config.toml
num_hidden_layers = 19
num_attention_heads = 4
vocab_size = 8192
bias = "all"
tie_word_embeddings = "early"
extras = ["some layers without attention", "local attention windows", "shifted keys", "gated attention", "a norm on each head", "value embeddings", "value residuals", "hashed n-gram embeddings", "a smear gate", "an embedding shortcut", "learned residual scales", "capped logits"]
lr_head = 0.00881
Each number is 128 + 32 x the weight over its row's rms, rounded and kept within 0 to 255. Layers, rows and columns count from 0. The size above them is the row's rms in percent of the matrix's.

# layer 6 attention value, 256x256, rms 0.161, rows 152-178, columns 128-255
size [ 90  95  94  96  95  88 101  91 100  91  95  89  99 100  99  98  92  92  95  93 102 100  92  97  93  88  95]
[[150 156  82 122 189 203 129 118 164 114 122 112  85 189 113 147 131  96 152 131  90 102  69 128  94  61 140 169 102  78 118  87  78 110 136  73 149 141 187 122  69  91 110 196 139 101 156 159  98 127 172 105 115 186 125 150 125 143 134  71 111 177  86 100  69 153 168 192 159 111 129 165  71 171 116 104 111  97 107 163 135 136 161  83 141 108 108 176 112 105 124  84 171 124 138 117 111 154 180 100  80  71 109 126  96 124 146 158 139  90 143 191  98 196 114 147 132 145 145  94 129 130 134  86 128 125 132 107]
 [120 159 111 118 166 185 109  58  84  85  93 131  56 102  83 104 162 108 122 152 132 110 137  77 153 174  69 122 148 137 153 133 113  23 150 123 150 134 153 132 101 124 171 142 153 175 134 133 200  60 144 177 166 155 122 143  88 118 141 118  71 146 169 110  66 135 111  87 112 176 146 141 151 120 140 181 137 131 143 138 105 149 154 101 175  66 123 108 126 137 164 112 128 173 172  71  67 104 116 155 155  76 126  45 120 142 165 171 109  98 104 140 112 170 163  83 114 161  66 131 124 117 146  90  98 113 193 157]
 [ 96 141 190 146 131 195 118 197 124 118 115 138 140  87 113 106 146 105 145 143 129 112 128  76 145 159 140 132 151 149 114  79 108 130 124 104 146 155  63 152 116 137  91 130  50  96  98 111 146 127 105 127 200  28 132 106 103 150 183 100 122  70 125 112 125 147 122 167  86 159 155 117 158 138  93 104 122 142 134 109 154  95 109 121 142  92 127 128 112 125 108 114 148  99 121 112  94 134  76 130  94 164 171  90 142  94 149  98 170 163 127  79 129 134 168 105 175  82 168 131 104 147 136 175 122 124 194 112]
 [ 94 101 130 163 148 135 153  53 158  74 150 109 162 142 119 164 146 167 165 132  83 110 109 103 110 155 154 173  96 130 137 233 161  79 126 211  92  93 192 179 145 120 114 145 128 104 101 142 138 118 111 126 190 160 159 174 161 116 142 169 155  95 119  99  82 119 108 124 164 126 157 151 193  95 165 158  98 124 110 115  98 115 121 127 172 125  94 135 134 114 178 118 130 100 105 153 127 125  81 157 103  99 104 128  98 203 114  97 134 136 151 111  95 134 103 132 160 133 139 127 106 120 154  93 138 126  87 119]
 [ 97 125 105  95 135 193 227 137 154 124  73 141 131 143 128 110  89 160 123 129  92 151 168 191  98 163  63 111 122  70  92 182 112 101 106 160 163 107  78 177 111 100  77  75 129 113  96 104 101 114 122 129 134  75 135 183 139 128 114 149 137 119 163 153 162  65  97  89 115 154  97 107  93 103 125 129 126 199 184 127 187 149 115 120 144 156 132 136 172 134 120 140 124 109 123 119 195 143  79 123 115  99 112 137 137 108 173 143 163 122 141  76 134  99 123 111 165 143 163 178 118  70 154 107  89 151 146 165]
 [111 165 124 102 124  84  93  94 144 137 172 161  81 123 152 104 106 125 110 144 194 111 130  52 150 187 157 139  69  94 132 137 119 115 147 137 139 122 166  84 165 121 136 187  88 155 134 120 139  99 131 121 128 164 179 126 134 126 115 139 168 102 152 121 153  99 145 144 105  79 123 207  98 156 163  70 146  93 137 123 131 156 134 116  77 127 106 121 102 162 133  92  88 137 146 118 108 119 119 134 133 146 152  97 143 143 134 162 154 177  93 167 111 147 117 128 155 138 138 112 174 145 130 149 106 124 150 131]
 [ 98  48  66 144 118 135 182  75 113  96 135 131 128  84 214 127  88 117 111 121  97 102 111 132 137 121 149 122 122 135  90 130 119 133 145 169 203 150 155 185 152 161 122  63 115 101  82 110 162 123 140 106 137 153 106 139 167 173 150 152 139 113  99  75 181 138 110 117 172 120 171 158 111  87 118  63  75 140 161 115 119 134 117 143 122 129 150  88 155 114 111 114  95 104 104  89 150 106 118 125 103  90 143 141 136 127 118 131 133 139 156  94 145  48 117 101 104 109 113 116 123  94 136 127 128 121 127 123]
 [167  90 121 149 113  99 114 122 159 126 157  48 146 116 178 133 116 129 195 132 104 113 110 113 122 114 115 102  83 110 139  87 100 213 133 122  98  98 114 153 127 159 142 148 202 161 119 131 164 155 152 151 182 176 148 104 183 110  82 124 133 136 161  95 173 100 119 119 186 157 158 125 120 144  56 104 101  70 124 137  83 140 148 103 105 106 126 104  92 154 134 116 102 143 163 150 110 179 191 126  97 140  68 133 151 151 115 144  96  72 131 178  81 105 111 140 130 148 121 138 149 160  95 129 139 174 134 124]
 [160 122  88 101 114  79 117 109  90  77 110 118 160 104 139  94 150 140 110 135 126  70 119 109  90 132 151  65  96 111 179 139 108 107 151 147 116  87  73  89 183  29 137  71  78 163 165 127  95 173 103 129 137 109 186 102 132 112 195 112 120 122 145 147  86 166 172 154  78 132  93 120 155 111 127 176 121 139 127  98 136  78 101  99 100 172 151 164 174  89 141 149 139  95  79  95 166 141 143 123 125 180  95 148 109 148 178 113 153 127  93 139 103 154 158 156 170 146 175 100 163 163 122 141 182 134 122 153]
 [144 122 100 164 116 132 163 177  81 132 134 170 138  45 124 112 104  65 112 135 145 137 146  83 127 141 111 129 117  49 131 111 170 134 128 140 140  37 136 177 161 143  91 120 134 109 111 120 138 170 196 188 135 111 166 106 113  91 169 133  86 179 123 152 140 148 144 105 103 138 156 147 132 111  88 191 121 113 110  94 113 188 191 101 130 110 134 194 117 167 142 195  90 117 189 151 113 143 157 127 155 111 109 140 112 103 110 147 103 134 175 118  95 143 118 103  89 138 161 108  88 206 106 120 177 170  73 133]
 [130 181 104 139 119 100 153 168 117 178 163  77 144 129  95  93 103 115 153 146 130 214 126 134  75 104 174 124 145 170 135 173  86 152 108 186 147 120 120 106 127 136  84 120 156 130 141 127 112 118 112 109 149 168 187 125 115 132 128 109  68 104 117 117  91 121 145 123 142  91 126 108 164  80 139 191 126 136 137 152 126 149 147  84 123 154 151  98 158 102  65 122 101 107 148 100 181 169 105 186 147 158  96 125 112  67 163  87 112 148 124 101 121 107  83 128 106  95 136 150 138 127 159 152 113 109 144 130]
 [161 156 105 170 155 106 119 133  90 146 172 132  85 109  94 131 144 123 178  95 121 138 173 136 149 132 126  85 116 123 136 127 151 109 129 110 132 125 108 128 139  99 144 149 195 157 111 150 107 132 183 109 101 130 148 128 126  94 101 128 156  87  88 144 129 197 125 143 103 121 125 123 118 141 141 127 131 135 159  99 125 116 144  77 137 107 128  95 198 130 114  98 203  78  93 156 115 166 158 145 125 165 152 121 124  95 112 116 124 110  91  85 191 131 150  59 105 157 126 110 123 104 122 173 140 152 114 161]
 [ 75 157  49 103 146 113 150 129  95  94 162 121 134 125 134 128  88  94 122  59 111 116 124 122 181 116  82 192 147 111 134  49 136  85 124  96 118  76  85 148 152 101  99 128 152 121 145  73  96 164  64 155 140 144 143 146 118 126 117  95 177 195 149 113 150 136 202 118 129 182 107 135 118 145 144  89 111 136 111 109 200 112 118 144  80 146 133 122 133  71 151 149 178 110  87 197  85  99 154 147 121 121 121 170 109 148  75  89 120  54 125  78 169 132 103 177 130 138 120 141 117 131 145 165 131 163 118 105]
 [142 186  92 156 100 166 159 139  97 178 150 110 135  74 104 121 113 145 119 101 143 116  82  91 126  81 130 126  72 142 132  76 217 142 106 142 178 122  95 115 148 102 110 144 128 129 169 158  27 116 176  87 146 168 103 136 162 175 133 111 153 177 114 132 116 139  65 142 135 140 151  84 115 175 168 147 100 174 182 150 121 130 124 131 111 117  97 205 128 141  80 139  85 137 132 111  99 119 191  84  97 133 182 117  68 157 150  63 157 171 177 104 106 117 144 128 104 109 130 105 112 131 181 142 102 131 154 116]
 [135 146 148 120 103 160  55 103 135 172 158 144 173  86 125 137 144  48  81  81  99 155 140 176 128 139 210 128 101 153 109 134  79 120 127 138 106 120 124 119 146  87 129 165 145 118 138  92 156 184  82 141 121 125  88 129 135 108 136 180 174 137 130  99 107 164 104 131 150 106  88 115 136 112 126 119 121  79 137 120 127 132 111  91 149  86 132 118 119  99  94  96 140 122  86 151 161 164 124  76 118 114 110 204 120 103  68 162 160 135 157 117 126 144  85 161 136 144  99 215  58 147 141 140 141 112 174  58]
 [168  79 117 146 109  91  97 108 155 133 120 114 107  80 124 146 238 152  88 118 154 141 131 131 105 104 132 171  96 105 143 209 161 158  95 150  89  63 162  95 124  68 113 141  76 152 109  51 231 136 136 165 125 146 150 164 121 147 108 120 194 116 119 196 115 126  79  52  80 117 159 135 108 105 120 162 163 122 125 163 148  69 150 121 125 117 153 192 126 140 115 118 186 132 162 105 144 156  81 108  97 145 133  97  92 151 131 100 119 143  90 133 153 155  68 114 152 134 174 122  48 158 139 123  98 150  91 115]
 [132 189  99 107 113 162 137  89 108 166 168 132 105 139 174  90 142 180 172  91 110 102 154 118 113 126  51 187 115  68 118 132 115 105 145 120 152 184 146  66  91  96 145 164 160 104 131 134 164 142 134 127 142 145 121 119  87 140  92 147 173 134  58 164 128 125 107 151 100  84 147 127 125  84 169 119 111  97 129 128 143 150 145  40 125 115 145 106 105 108 134 131 134 184 116 101 172 147 166 138 119 108  68 117 134 167  77 139 123 162  90 161 146 123 167 109 117 102  78 139 140 212 131 144  93 162  99 106]
 [170 145 152 114 115 145 175 125 131 164 138  63 183 114 125 134 107 112  93  65 121 166 149 201 165 115 135 133 178 178 130 104 139 113 110 133 148 137 182 111 125 124 107 119  75  98 150  94  80 153 131 107 109 131 129 133  82 158 102 102 120 160 106 131  84 162 117  92 134 134 172 161 157 156 141 144 133 114 141 104  92 102 131 154 128 191 127 119 149 117 135 177 114 164 142 140 175  87 114 109 169 152 167 103 104 130 110  78 115 156 163 148  81 112 128 161 161  78 166 136 121 118 150 107 134  99 116 133]
 [107 119  88 142 156  95 158 149 149 154 112 105  92 105 106 132 144 158 106 100 179  84 130 157  90 136 163 170  96 159 154 116 113 111 118 178 180  95 193 155  68 107 131 156  71 100 114 164 128 118  59 139 107 106 109 150 124 100 111 186 179 100 167 122 160  85 131 125 117 118 107 166 135  93  95 148 102 185 169 104 108 157 156 162 127 144 101 154  96 188 208 109 158 102 164 137 125 174  93 121 167  83  67 107 137 112 167 155 124 170 186 118 131 145 153 161 100  91 159 153 125  88 132  68 122 108 147  81]
 [122 133 139  89 152 100 149 111 208  89 167 132 142 155  95 142 167 121 184 123 100 128 171 140  73  87 146 199  91 104 125 189 149 169 103  68 118 144 150 149  79 152 148 134 108 111 135 197 109 123 153 176 131 107  95 118 103 117  87 111 118 164 116 116 122 129 101  93 113 167 162 153 158 151 103  81  99  71 139 104 154 128  96 127 171 115 188 112 111 129 122  84 119 133 120 143 139 159  63 117 111 166 125 126  57 152 106 131 135 163  98 173  91 116  74 139 163 178 120 144 113 133  30 118 121 153  77 130]
 [163 141 171 104 111 115 172  76 153 141 166 116 126 134 125 133  91 163 173 110 137 110 140 126 128 120 116  86 121 113 142 116  30 121 124  98  84 148 161 144 121 173 110  64 114 145 148 104 114  68 104  98 145 161 126 125 118 106 124 139  80 103 133 126 170  96  98 113 103  51 149 140 128 137  90 106 139  96  56 160 120 105 113 122 141 108 149  98 148 121 113 114  67  43 152 139  79  78  60 150 154 155 218 111 152  71 118 140 156 205 154 117  99  78 135 143 144 156 110 146 160 168 157  84  79 135 149 176]
 [125 179 155 111 141 152 162 106  93 107 118  84 117 159 149 174 112 127 148  66 130 141 154  88 109 117 112 175 132 107 110 164 165 142 175 100  98  81 117 133 154  94  92 190 106  97 136 136 156 148 144 101 126 115 118 108 116  81  92  73 114  96 146  98 189 169 136 138 118 127 163 113 177 163  72  63 126 194 161 150 177 198 116 143 173  66 108  79 115 136 163  84 110 134 111 115  68 141 104 158 131  90 175 144 205 140 177 136 150 171 138  96 120 104 190 130 135 153 127  76 139 135 170  62 105 138 101  95]
 [146 117 130 131 143  95  98 132 154 100 124  37 105  92 100 108 106 141 101 150 103  57 119 135 123 107  77 118  85 120 157 113 119 106 123 165 110 189 135 138 180  98 163  78 189 139  94 143 103 157 138 119 118 154 127 158 131 168 159 136 143 116 104 169 118 104 122 161  94 160 149 171 113 131 116 150 133 141 160  92 146 123 116 116 130 172 134 174 171 152 167 160 111 102 103 139 110 145  92 154 158 130 114 197 115 159 162 182  46 169 103 186 139 113  98 125 106  76  93 121 119 133 139  88  45 138 127 152]
 [ 88  99 182 132 130 157 169 107 154 125 153 149 157  68 115 139 134 166 154 122 127  90 103 138 171 153 103 163 151 171 166 147 107 102  94 122 112 152 149 134 120 142  99 135 146 104 101 155 115 112 113 127 138  95 105  99 102 182  97  96 125 150  79 129 192  89 167 145 144 107  83 124  99 139 114 155 120 101 132 166 193 156 130 106 143 181 192  93 118 124 176  98 124 144 116  92 135 115 124  80 130  58 172  99 121 105  83 109 125 106 137 164 152 102 149 126 129 141 143 157 135 136 130 125 138  97 157 141]
 [106 115 159 104 129 174 144 126 106 124 112 117 122 147 163 141 122 153 117 129 118 121  66 112 163 124  74 167 156 169 187 155 167 133  92 130 104 134 163 158 172  93 124  60 172 125 198 142 162 159 124 126 163 140 179 106 116 128 192 124 107 161 141  78  68 120 107 151 140 135  92  68 146 164 111 125 129 126 121 130 183 126 112 162 165 136 111 100  66  92 104 151 145 120  54 133  85 165  88 141 104 180 124 154 107  94 120 175 137 127 144 124 132 128 140 106 186 169 123 148 143 168  82 128  70 149 118 147]
 [152  99 116 111 124 106 119  82  99 137 106 159  69 163 100 118 107  57 138 140 133 160  84 159 138 129  90 128 135 106 187  85  93 156  67  37 113 140 103 119 144  75 115 116 140 126 157 121 146 134  81 109  82 110 107  76 108 189 154 126  73 192 156 154 178 157 108 144 103 163 156 111 146 115 166 126 185  65 126 100 110 154 186 132  88 177 125 120 174 131  86 128 141 114 136  29 162 151 153 150 170 132 117 147 134 175 155 126 175  84 117 137 140 104 152  60 157 110 148 121 128 124 141 179 131 128 132 189]
 [115 152  97  80 188 106 116 143 148 117 155 125  98 107 129 109  86 158 128 109  58 119 155 155 123 109 130  88 150 154  61 116 117 163 162  89 138 133 156 151  75 157 154 172  60 142 127 173 136 206  71 119 142  93 119  81 123 138  97 154 126 125 120 155 152 124 111 140 154  60  49 148  94 105 152 107  72 116 178  83 150  99 162 179 143 157 147 126 159  81  69 128 101 141 105 122 151 167 137 146  82 131 129  94 129 172 134  92 163  99 121 122 112  88  97 148 176  88 165 136 157 142 156  98 125  99 142 233]]
# layer 6 attention output (transposed), 256x256, rms 0.241, rows 152-178, columns 128-255
size [100  97  98 104  96 100  97 100 101  97 103 102 100  96 107 103 102 101 100 104 104 107 101 101  93  96  99]
[[152 104 103 143 104 158 157 117 138 120 144 122 130 149 126 125 131 185 122 127 160 131 109 177 152  84 138 143 161 122 147  84 137 150 135  71  81  79 124  48  91 167  89 123 112 117 110 146 131 173 124 177 138 132 154 149 124 123 166 124 110 182  47 202 126 149 106 121 170  85 103 186 117 109  93 120 164 124 101 102 126 108 167  91 133 125 136 236 164 129 115 153 175 138 153 105 149 109 129 102 105 117 136 132 129  61  86 185 181  83 142 148 112 117  63 146 138 145  60  89 114 135 173 165 119  84 118 158]
 [136 121  65 143 141 142  98  92 107 145 104 108 106 103  89 113 140 136 158  83  95 138 118  87  81 139 145 135 168 163 128  96 135 111  52  93 131  76 118 105  87 143 131  72 152 120 125 130 143  78  89 160  96 138 168 107  64 139 104 156 120 135 135 159 105 110 176 163 160 155 169  93 104 136 122 130 150 152 125  83 126 158 159 131 159 108 164 129 139 123 172 100 128 190 147 140 179 168 146  87 137 134 117  54 174 119 210 161 154 147 118  73 146 148  49  63 149 145 114 135  96 102 135 132  99  85 145 119]
 [ 34 101 116  90 179  90  69 198  60 145  80 115 166 163 126 106 106 100 126 134 156 144 112  59  96 134 113 120 153 140 151  89 100 165  93 110 128  91 101  75 101 124  99  94 156 156 156 140  87 158 134 144 124 146 103 140  93 115 172 105  88  92 148  91  99 168 211 185 147 141 171  77  88 147 143 100 155 137 131 140 110 118 188 112 148 128 101 140 122 129  95  96 144 126 164 186 106 125 110  68 149  89 185 146 106 124 129 113 138 129 143  93 152 160 159 139 145 145 128 146 127  68 179 136 127 153  65 134]
 [174 115 189 119 148 120 125  96 175 195 148 155 121 183  72 127 142 142 164 112 162 130  74 153 108  88 150 143 122 142 102 192  88 134 147 152 163  77 149 131 154 104 169 137 109  98 177  60 117 102  95 157 131 117 131 132 149 132  66 161 138  72 146 103 162  97 171 143 135 100 157 131 159 147 140 165 120 104 135 136 137 112 100 102 112 158 165 158 149  80  66  67 132 100  98 109 205 130 136 179  93 133 122 113 103 143 145 166 120 175 105  12  99 119 102 104 150 108 103 133  87 140 108 147 112 134 106  94]
 [142 200 162 101 124 151 151 181  78 162 145 172 120 107 123 115 121 160 121 185 120 169  84 166 112 115 100 113 144 166 148 159 118 106 148 141 118  90 116 132  87  62 168 120 187 117 115 147 126  96 132 121 139 112 106  66 151 152 115  90 118  77 145 124 100  97 160 137 112 147 148 145  89 108 110 198  69 162 141  54 206 131 102 145  94 135 122 109 112 114  53 149 153 108 117 105 144 104 179 122  99 141 108 120 149 158 104 139  71 133 165 149  58 120 107  91 161 224 117 151 101  92 168  85  84 122 128 146]
 [190 179 137 103 114 161 119 120 190 106 159 149  67 167 125  94 134 136 129 101 146 141 105 147 172 106 106 145 102 129  68 149  91 162 178 103 123 131 168 115 110 132 165 127 105  98 113 124 160 124 118 148 152  93 143 140 118 143 123 222 183 114 107 131 139 120 133  85 186  94 105 152 191 173  77  68 194  84 106  94 131 126 182 151 124 120 143 140 112 150 155 119 164 179  87  81 163 195  90 107 139 113 155 115 109 148  99 159 163 135 161 138 151 122 136 154 144 107 126 163 115 113 128 172  98 124 119 105]
 [136  48  88 142 141 186 122 109  87  70 141 109 168 167 149 130 129 105 122 113 141 120 146 116 173 145 147 120 157 151 127  58 116  98 135 135 114 123 175 136 108 118  79 131 163 142  79 165 122  93 149 136  62 176 127 120 125 158 125 127 141 160 137  77  71  82 102 167 100 143 151 109 118 118 159  91 111 145 134  94 147  76 120 137 128 116 179 108 135 174  78 149 172 191 107 127 115  65 161  97 171 109 165 133 112 140 148  50 192 103 115 159 175 125  76 128 142 114 193 151  95 137 152 127  90 157 117  36]
 [134  94 131 152 155 137 145 105 197 114 134 116 146 108 155 120 105  57 147  88  91 103 182 110 153 135 155 154  70 122  91 139 121 109  89 151  88  82  90 151 105 152 120 103 104 148  90 140 142 141 110 141 158 143  98  91 119 125 120 100 130 135 137  99  87 158 114 148 104 167 186 129 131 133 128 151 202  78 113 134 172 139  96 156 157 162 212 154 118 117  58 108 142 129 106 153 127 186  95 154 129 134  87 143 131 184 193 135 128 145  69 136  89 138 202 121 145 105 166  82 143 198  88  75 119 151 128 119]
 [101 145 171 157 140 114 105  85 164 153  78 114  97 143  68  76 128 110 118 154 142 127 124 162 153 122 141 135  69 120  98 163 142  96  97 107 121  68 134 147 151 124 152 102 138 122 162  85 122 114 159 145 190 147 128  96 159 175 165 169  91  87 158 144  96 201 147 111 139 158  95 128 127 240 140 198 137  49 137 115  83 147 133  66 127 186 127 119 161 152 120 142 147  82 111  93 155 115  71 114 139 130 126 111 114 135 174 177 164  85 129 110 105 133 144 107 161 143 117 110 177 138  96  75 166 120 145 110]
 [136 137 156 118  96  83 170 171 132 156  82 175  78  80 134 111 134 168  80  92 136  84  93 133 119 119 132 118 120 148  79 183 120 166  90 151 104 135 161 207 128 165 130  79 121 157 120 144 193 106 118 131 111 139 157  92 116 146 145  92 108 126 120 148 103  99 178 107 148 140 146 104 189  89  84 144 149 142 126 129 132 185 122  91 183 142 149 111 109 178 107 118  99 125 115 128 176 125 158 134 158 164  89  81 152 149  73 102 126 127 151 175  86 123 117 110 152 103 203 166 140 184 109 138 166 132  85 131]
 [ 90  99  46 161 120 134 175 116 149 123  93 111 123 141 100 143 106 135  73 166 137 117 124 118 141 154 133  95 156 134 164 131 112 189 170 120 161 124  60 135  98 134 105 159 209 195 135 149 108 170  96 124  28 170 103 112 128 158 117 111 156 109 148 107 165 114 125 164 170 171 186 134 125 130 131 177 172  96 129 136  85 138 156 143 145 173  74 128 114 126 156 136  97 150 141 138 102  89 114 132  95  72 120 105 107 108  91 148 146 142  99 131  78 146  98 105 145  96  85  79  79 136 145 112 146  77 115 117]
 [118 149 111 133 131 180 152  97 147 193  87 150 150 164 127 135  84 150 201 112 130 130 103 167 113 140  86 129 121 130 151  88 124  69 111  89  85  57 130 123  90 142 134  90 135 114 142 125  98 119 124  74 171 119 156 108  77 171 139 117 161 101 150 115 132 226 170  70 167 153  42 127 191  90 123 157  49 124 180  96 117 141 110 110 109 188 172 122 147 120  80  93 183 118 122 161 141 167 111 116 185 130 123 142 150  99 168  93 109 111 161 123  96 148 128  72 112 137 121 146 159 110 123 123 157 175 182 120]
 [122 182 129  94 128  90 130 142 142 137 160 193 154 151 140  97 110 118 127 125 141 131 136 172 105  96  58 109  81  86 135  79 154 163 164 145 145 174 121 118  99 154 107 133 165 165 105 119 125 158  87 122 177 194 178 180 135  75  96 125 117 148 181 135 101 147 169 134  58 134 123 137 104 131 134 149 107 105 130  78 151 133 144 111  99 139 106 149 127 102 128  80 196  90 130 112 159  62 122 165 118 138 181 129 118 130 164 141  97  90  83 183 200 134 101 159 126 108 146 123  86 110 111 162  65 162  83 145]
 [ 91 107 103 196 150 177 126 131 124 135 150  99 115 110 136 162 121 119 131 116 169  96 100 102  90 118 128 115  95 140 105  92 145 129 138  63 175 126 120 117 161 113  71 199 153 182  72 161 109  71 138  38  44 193 137 162 108 107 113 134 119 207 146 153 112 112 126 180 108 135 195 154 134 114 101 143 131 130 217 144 120 113 122 138 115 132 145 112 188 119 168  95 121 180 136 141  42 125 120  98 197 148  78 196 133  96  67 104 110 157 172 147 116  70 131  79  76 154 160 112  89 100 143 129 117 141 132 132]
 [121 160 129 143 144 165 154  98 128 103 133 146  98 169 158 171 123 144 168 120  76  62 105 161 118 155 110  21 105 140 166 132 136 128 137  71 166 134  79  77 112 177 114 149 137 127 160 121 143 142 136 120 156 100 101 200 143 106 155 148 160 102 124  87  93 209 183 141  91 129 108 114  75 143 111  67 115 111 134 151 181 152 146 125 194 150 130 141  89 171  81 143 146 126 133 141 139 108 127 141 144  74 190 130 135 144  72 115 140  41 136 149 119 145  99 119 138 101  96 110 205  92 123 182 101 106 106 100]
 [165 182 130  86 157  69 177 142 112 107 125 157 106 116 169 149 149  80 138 103 134 190 169 129 134  86 131 163  89 122 180 201 156 110  97  84 154 164 100 119 156 138 141 138 131 148 145 137 144  89 188  43 149 158 122 132  88 127  91 133 111 137  85 147 151 132 117  95 145  97 135 171 147  79 104  61 126 171 157 176 179  91 136 126 112 135 186 178 162 151  72 122 174 124 109  73 144 178 134  65  80 110  79 134 123 177  89 110 161 103 143 182 123 143 103 129  63  87 113 125 121  79 109 114 116  88  58 118]
 [115 117 161 109 159 159 131 153  92 163 105  61  88 130 156  94 119 131 141 147 111 184 193  92  84 131  79 145 143 145 131 109 139 127 109 101 129 166 123 110 140 135 108 122 193 171 106 189 137 113 167 141 101 133 131  64  77 144 155 146 176 179  67 159  89  91 103  81 143 115 174 121 129 104 180  64 138 120  63  78 114 113  90 115 115 153 131 123 199 123 147 125 122 142 110 166 115 125 144 149 160 101 181 136 184 108  74 172 188 144 157  94 162 132 116 165 149 119 165 118 149 140 136 132 122 158 152 142]
 [110 178 121 124 123 144 128 122 169  52 138  83 134  89 139 122 153 140 152 125 146 189  55 122 173 187 119 135 136 124 142 125 153 160  98 147 146 206 162 128 108 131  97 141 178 122 133  80 175 205 119 139 104  72 136 169 120  83 161 185 121 127 144 156 128 105  77  84 132 124 158 122  71 114 135 169 189 113 111 153  49 136 151 123 122 150 149 117 137  92 132 107 139 113 170 113 189 124 151 166 126 138 133 117  59 142 127  42 190 191 149 132 146 134 128  77 104  91 164  96 109 209 172 125 123 147  86 176]
 [118 117 144 154  97 111 170 182 146 134 132  99 116 175 119 153 127 115  80 111 109 190 132 159 108 123 111 151 151 138 139 176 208 109 125  82 110 125  80 137 100 121 152  75 158 113 107 151 135 137 117 135 101  68 186 117 141 129 129 177 143  75 126 140 144 184  76 103 160 174 138  51 121 145 153  88 108 149 164 134 158 124 103 102 101  73 121 154  61 181  65 113 140  91 188 203 158 116  95  73 155 139 112 112 145  81 107 140  88 116 150 134 158  97 178 126 151 163 109 117 113 102 158 129 127 165 162  81]
 [ 79 150 155 152 244 149 139 135 118 149  88 116 126 152 159 126  88 106 119 127 118 128 136 146 124 121 210 168 143 139 126 130  79 131 129  81 152  80 134 166 142 176 122 103 171  98 198 104 103 109 175  96 124 118 122 141 131 129  87 116 146 110  86  67  97 138 140 173  94  97 144 117 110 177 135 166  78 139 137 199 114 117 160 100  74 105 147 109 136 110 139 164 100 184 108 159 150 103 126  79 109 172 144 129  33 180 215 113 160 103 146  68 133 154  78 132 125 157  95 169 166 137 110 135  92 145  96  88]
 [102 104 164 131  82 139  93 147 184 112 149  98 101  69 109 199 149 161 126 100 130  56  75  96 121 132 145 130 145  92 177 120 115 124 110 147 157 120 213 164  98  67 159 105 118 110  97 126  58 141 113 124 110 131 114 173 186 135 104 151 171  89  96 172  94 146 117  93 192  34 145 103 136 156 199 104 101 170 107 167 100 144 126 107 120 120 146  99 157 116 203 160  72 132 108 111  69 142 104 142 142 135 153 135  96  97 133 115 117 233 123  83 120 146 169 162 111 161 104 114 111 114 204 118 134 143 151 192]
 [123  74 116 113  32 121  80 100 104  79 109 126 197 165 129 152 146 187 139  89 134 195 157  58 161 149 122 125 149 123 189 169 145 111 142 132 107  90 118  74 138 103 133 129 205 116 165 101 106 137  89 157 147 142 143 161 106  71 160 141 143 177 145 145 105 161 188  61 105 104 109 129 124 145 106 114 114  93 104 163 126 134  81 163 195  91  78 143 134 119 115 147 151 145  98 116  89 126 135 139 153 120 122 126 114 161 139  94 120 104 175 124 128 176 150 152  97  61 176 148 138 113 110 180 122 139 140 161]
 [143  87 165 103 140 151 105 123 133 141 114 113 116 125 133  84 121 132  96 182 118  97 124 139 109 150 119 124 158 111 131 187 127 152 140 208 182 128 174 121 142 143 118 109 158 145 127 180 114 130 167 100 145 162  99  69 138  87 146 118 134 117 131 143 131 134 140 198 180 146 171 190 126 146 116 132 200 144 135 148 159 154 167  95  77 141 150 145 104 175 146 135  85 101 138  49 109 124  84  97 154 149 124 151 138 122 140  65 119 100 118 158 138 147  45 104 122  88  84 102 191  87 155 123 122 152 182 108]
 [ 89 147 165 135 127 141 129 148 109  87 185 146 139  84 122 142 131 117 154 123 124 153 126 132 111 154 140 151 198 157 176 172  90 119 134 113 161 157 188  97 107 111 149 120 146 163 119 108 133  94 144 126 169  96 153 183  92 116 109 131 180 109 124  66 139 135 124 170 119 100  82 121 116  76 128 177  94 100 106  97 104 112 148 147  92  77 174 143 116 148  98 189 104 174 104 101 157 137 145 125 119 102 114 148  47 164  82 110 129 114 149 177 185 139 143 176 146 145 148  92 107 129  99 122  96 137  93 166]
 [ 63 129 140 108 126 186 113 128  36 128 146 188 168 124  73  62 128 102 142 116 124 136 106 103 126 137 178 179  94 119 119 216 124 114  73 154 133  93 153 115 110  91 136 166 149 109  97 151 101 153 132 159 117  89 129 194 171  90 147 146  95 121 153 113  97 123 115 186 187 126 118 109 130  80 133 108 140 189 104 118  79 154 129 127 147 223  88  97 148 135 129 168 143 186  87 123 111 137  86  84 117 133 126 142 138 128 105 141  92 133 148 139 117 134 104 165 140  91 104 144 219 108  72 158 114 131 114 147]
 [140 125  83 155 128 133 116 133  99 101 127 151 151 104 119 148 179 129 108  94 159 143 162  99 105 129 127 216 138  95 137 154 128 125 145 102 107  94 166 115  99 116 116 129  97  45 170 113 151 191 189  66 208  92 134 136 143 128 110 121  84 136 116 166 124 140 115 147 136 112  68 110 115 104 139 149 108 146  77 113 107 192 149 127 102 181 138 128 115 114 165 116  96 176 171 105 112 149 135  78 145  68 120  72 128 126 154 104 161 106 151 176 107  80  87  96 113 143 119 148 145 145 102 174 118  66 157 198]
 [ 90 126 163 142 152 197 139 140 127 103 120 123 124 111 208 159  73 127 148 104 121 154 167 129 122 147 108 164 159 103  92 123 147 122  69 101  58 129 103 120 157 162 153 175 149  87  73 170 119 149 135 144 182 131 122 141 152  97 199 171 109  98 140 133 168 153  90 144 122 109  69 143 123 162 183 105  78 119  80  91 217 124 129 152  56 150 126 126 106 109 126 168 130 131  94 121  98 108 138 157 128 115 111 113 121 115 117 142  88 112 159 125  77  91 127  84 135 195 145  97  90 154 171 135  99  63  94 255]]